Weights of a small transformer language model.
Size: 10 layers, width 576, 6 heads of 96 (1 for keys and values).
Architecture: RMSNorm before each block, rotary positions, no biases in attention or MLP, untied embeddings, normalized queries and keys.
Training: a variant of Muon for these matrices, 1025M tokens, 7821 steps.
Each number is 500 + 50 x the weight over its row's rms, rounded and kept within 0 to 999. Layers, rows and columns count from 0. Numbers have three digits each. The size before them is the row's rms in percent of the matrix's.

# up: layer 7 MLP up, 1920x576, rms 0.121, rows 497-503, columns 0-143
# down: layer 7 MLP down (transposed), 1920x576, rms 0.119, rows 497-502, columns 0-143
# gate: layer 7 MLP gate, 1920x576, rms 0.111, rows 498-503, columns 0-143
up497 093:497546435516518545470474566470455499505585486426470463506585401489509575551522466517495487407496469480491571515510517557413504547418540553502524542514561451548536551542481567427483536465409528418471521442426519493577481426496481420517492494558454485479511504557512596500460552522389508551516531586551506510439479540542496522509464465600528476441455558437450523436488474465515376521410444604563544531414537513571453528492576493520545
down497 095:477466507469532528481462477468452468430436611505520483528550542542480540502501518461436454564529496504546463442509464536573613505526506564466500592524526509511576538502463457414481549569470480555616487552496551416446530540480467407469487491425487463527325495427506473431449436492429459423474539520516569559547396553485546433484472454613400532530550503413513536487514452481514592543520477482534549514526452533447460468586487444459457
gate498 100:456518495484397517487428481587512479630544520616493434509462573567534549463511533480508569511439484524582516578515430562532442469399543414559434439460490523530422594475563406422540533450525468491507500545470444547526550546473471559522476534499521453498502505445555503466447469581631553512439480462486496386458482535549427562540458512500563571455494558551425388444462428514558539462474540549507560613460468470443502480434466501504555
up498 099:478484430466343426552543559491466451486636503572422435595496509540480533546487523436453437520547544533526637472480499568439456521503468523416522472480501417451433452506472526504472492434464481518513467511467533547616435480452457462587561505467480525422522406506425587533556608440402413464550575485474507359502544600575553516453580465538432505382410419449456493420476549558482458440469481477525519503546526445469547542520512563510551
down498 104:487387413561428459431488539670512468485479472509532543459537507526567508531454470531427490500514396518517479472596509575479526499452431386477619508515521421489526551409513489485536502406454544455514488407393557472532554480520638538505497490502512543456595498407506500534541546538553410544463527572528486541516447465523520513562402512496498482476451504476583553539528451532567494550523470461445494453474437489482492532561538467564514
gate499 101:500531464543463519497419453537580439471521559528577481581449437471496476453512427470501482430508516463540524475561375556518400577438577479517524615586467497438563452604522449529499528503520563496577517486557394479474379515422439471566527438584443569487454485430500506440570521483488536511477478563507489523526486421421501550447471503500519473471561521506483584542553507514469491422533496496509463509477494535576384446522495568501497
up499 095:553553571509458466531403502583544505429420588533513392479478418464480456452519405541472520486560565483558571513480488512499511555504546482566526576556521588496509457626453510571599511483481459445549571514503513565455507409411448379483492448508459465470426507494511558570588535466414467448604475529517469494491472332445548488498562544511495541506503543483537483497408547467518528421532483494490493505533504432713392512433585526486556
down499 093:474502541466539498508579516455599530466556438547506543522401429596561605504470512412495521519570653440485465514519521496547524476502570528435537403551422467551485518474506474546461485436542482557448450505521558428467438492385600525428500407453556564438574540460539438531552508469532462527485504414488474473477560554489471471457439397519541594531507498516460443514547461461507579461397485480519510442545477510418461548511418518506559
gate500 102:591470529495497473464541504409472571605466529553545476450522480536386584452456554434413537473468510541443495577475535456595494536459540535566585428538535484525498558392440591494460472447514508549523440524504571560643412619414568579515484469536528489514488521484477543449487541501413473498469470469491527453513465545480459554546388561597510542652453507583466497493476544473431431475481558430430488460514462488481567486549448555566559
up500 103:505516517466511407496436491510522490519508539444507692436368402514521434481438428520535621539515541528559458481549558440438487501456570447433509433594484434499495538518482462524436497558566488468520539448487541490456455508466568426588522529504516452524541436508460647522485462615599436460509493500549501533497442497526505487471471433508570436446480509518512444515494533610567466508498517533501549432550611448524406368449423529515542
down500 105:370519565554389571481538568566562508469378493618444382550533634537407446513477487556445436521471465513422501521507479571479480577514467491486435490486456504538534470404573521551492496471502599476469422607516549495474474513538532495466532568497508464475473565554434534516554589558485501628552460552524451500555534575476553501491510476468519546488484401535462466473483495465432537554534569417467402510576442479532535510434552506502547
gate501 104:597535494506486550560556550501593508543524550533503566490496489515429466455484526503493525526518397427538419564523531471399586555472575430606432541462537632440450609455475470379519447451504486494443570556456524443417560422506485519575499562524448433506525509547566492450455428536551462512492496515391495451395462507479504527456540422509428535533485502527574503523427435507444544484484548537433488475578588471502589437488530472516621
up501 099:554443557493447476494530570467545524514590537495455475540562483554585537575450482550556483447544470541475537545598541496494543427436437497509527524511554546467563444482433532473608528591491528490475568451481552524598485409424438564405554449545596570559496464421446393467567530444445470571459446498408486453468589469496502437499443554559532529511426607509512508418419507430548453508426568373533496454498562567483404472545456495460512
down501 104:440517572449539591464479556529513468571533488542473465427445488479504498610470536509610496548457506485439463525551454442574548425480460522516444579539520412614473471545512418584489577461455525530484447443510475528574515511460507411486439443468477592482489506559565387489436430536386501538498565494536491449449477580471531497478511510501497503530489472589543441563499573535460519544487503518523489532431464472565521493433439548491535
gate502 108:411447533559511473562500562415465494501492423495506529515446439560444507509491466447511575593444547371466511515471589440508553545496463563481515485457652579427504488446548445496518495545546457403439534543477586452375521530445459497498418506487419431548408489499486580496526542473537477471502448536525436528460520484480449495528493508476421503482551520497513412653564558459529458471420445526514484565479473605478448617537476503560464
up502 108:526440410582540400578454515491499497564440475577469588513446386536564562491540403459521520479499547615525462504504550477498521527512519482465562520397467503535465523435599564517497497440544460448545443530445554410478541475432503533469392497539532415515443465491550497523492546420595489501507522497488523501409446488553443489484475477442476405540510524514486465518475506487494470494576556551505477524504477428457412540505503441546417
down502 107:445523537534480500431417551481468509483538598604464494493498618482463553441520474467444480510528528435490552579531428481422424491514524516561573480424489465612424451442583423508485484505515452539402524506451455628485590499435627565536486536424540646476509525374511447443530440538458438451569542539453500561489558460520568556376494542441518547470600490513471487478501484519511507515464552489453437498519592519509371507483470552528457
gate503 095:441471488436367508428411591434508538540523458447460517459461525487536513494432489495565521470417582469461526585556384519528508504472507587501458508583554434478477516439464600415591497577488488478518539492468464432520443516539551539532530499473494490475463489535493498527552544471502481576416511544458497466406507426541462508400484435475576524448533471524477455539435520453464583454523478578523528574545494358502462485590534490547552
up503 093:487558475510376534493567539498535458599536492519501512582503564482529577493519495529442352426545421493449498553536496453573473485523444523457535529526429430503534589457515526392561558507556469479515426494520508446566480503504505453443486502489450547472529449519418480526540522527575471509458501458501489554454561541515517521466505427487570572506578525491487522582508498420555499456582559518492489507529439461414521517556572475509505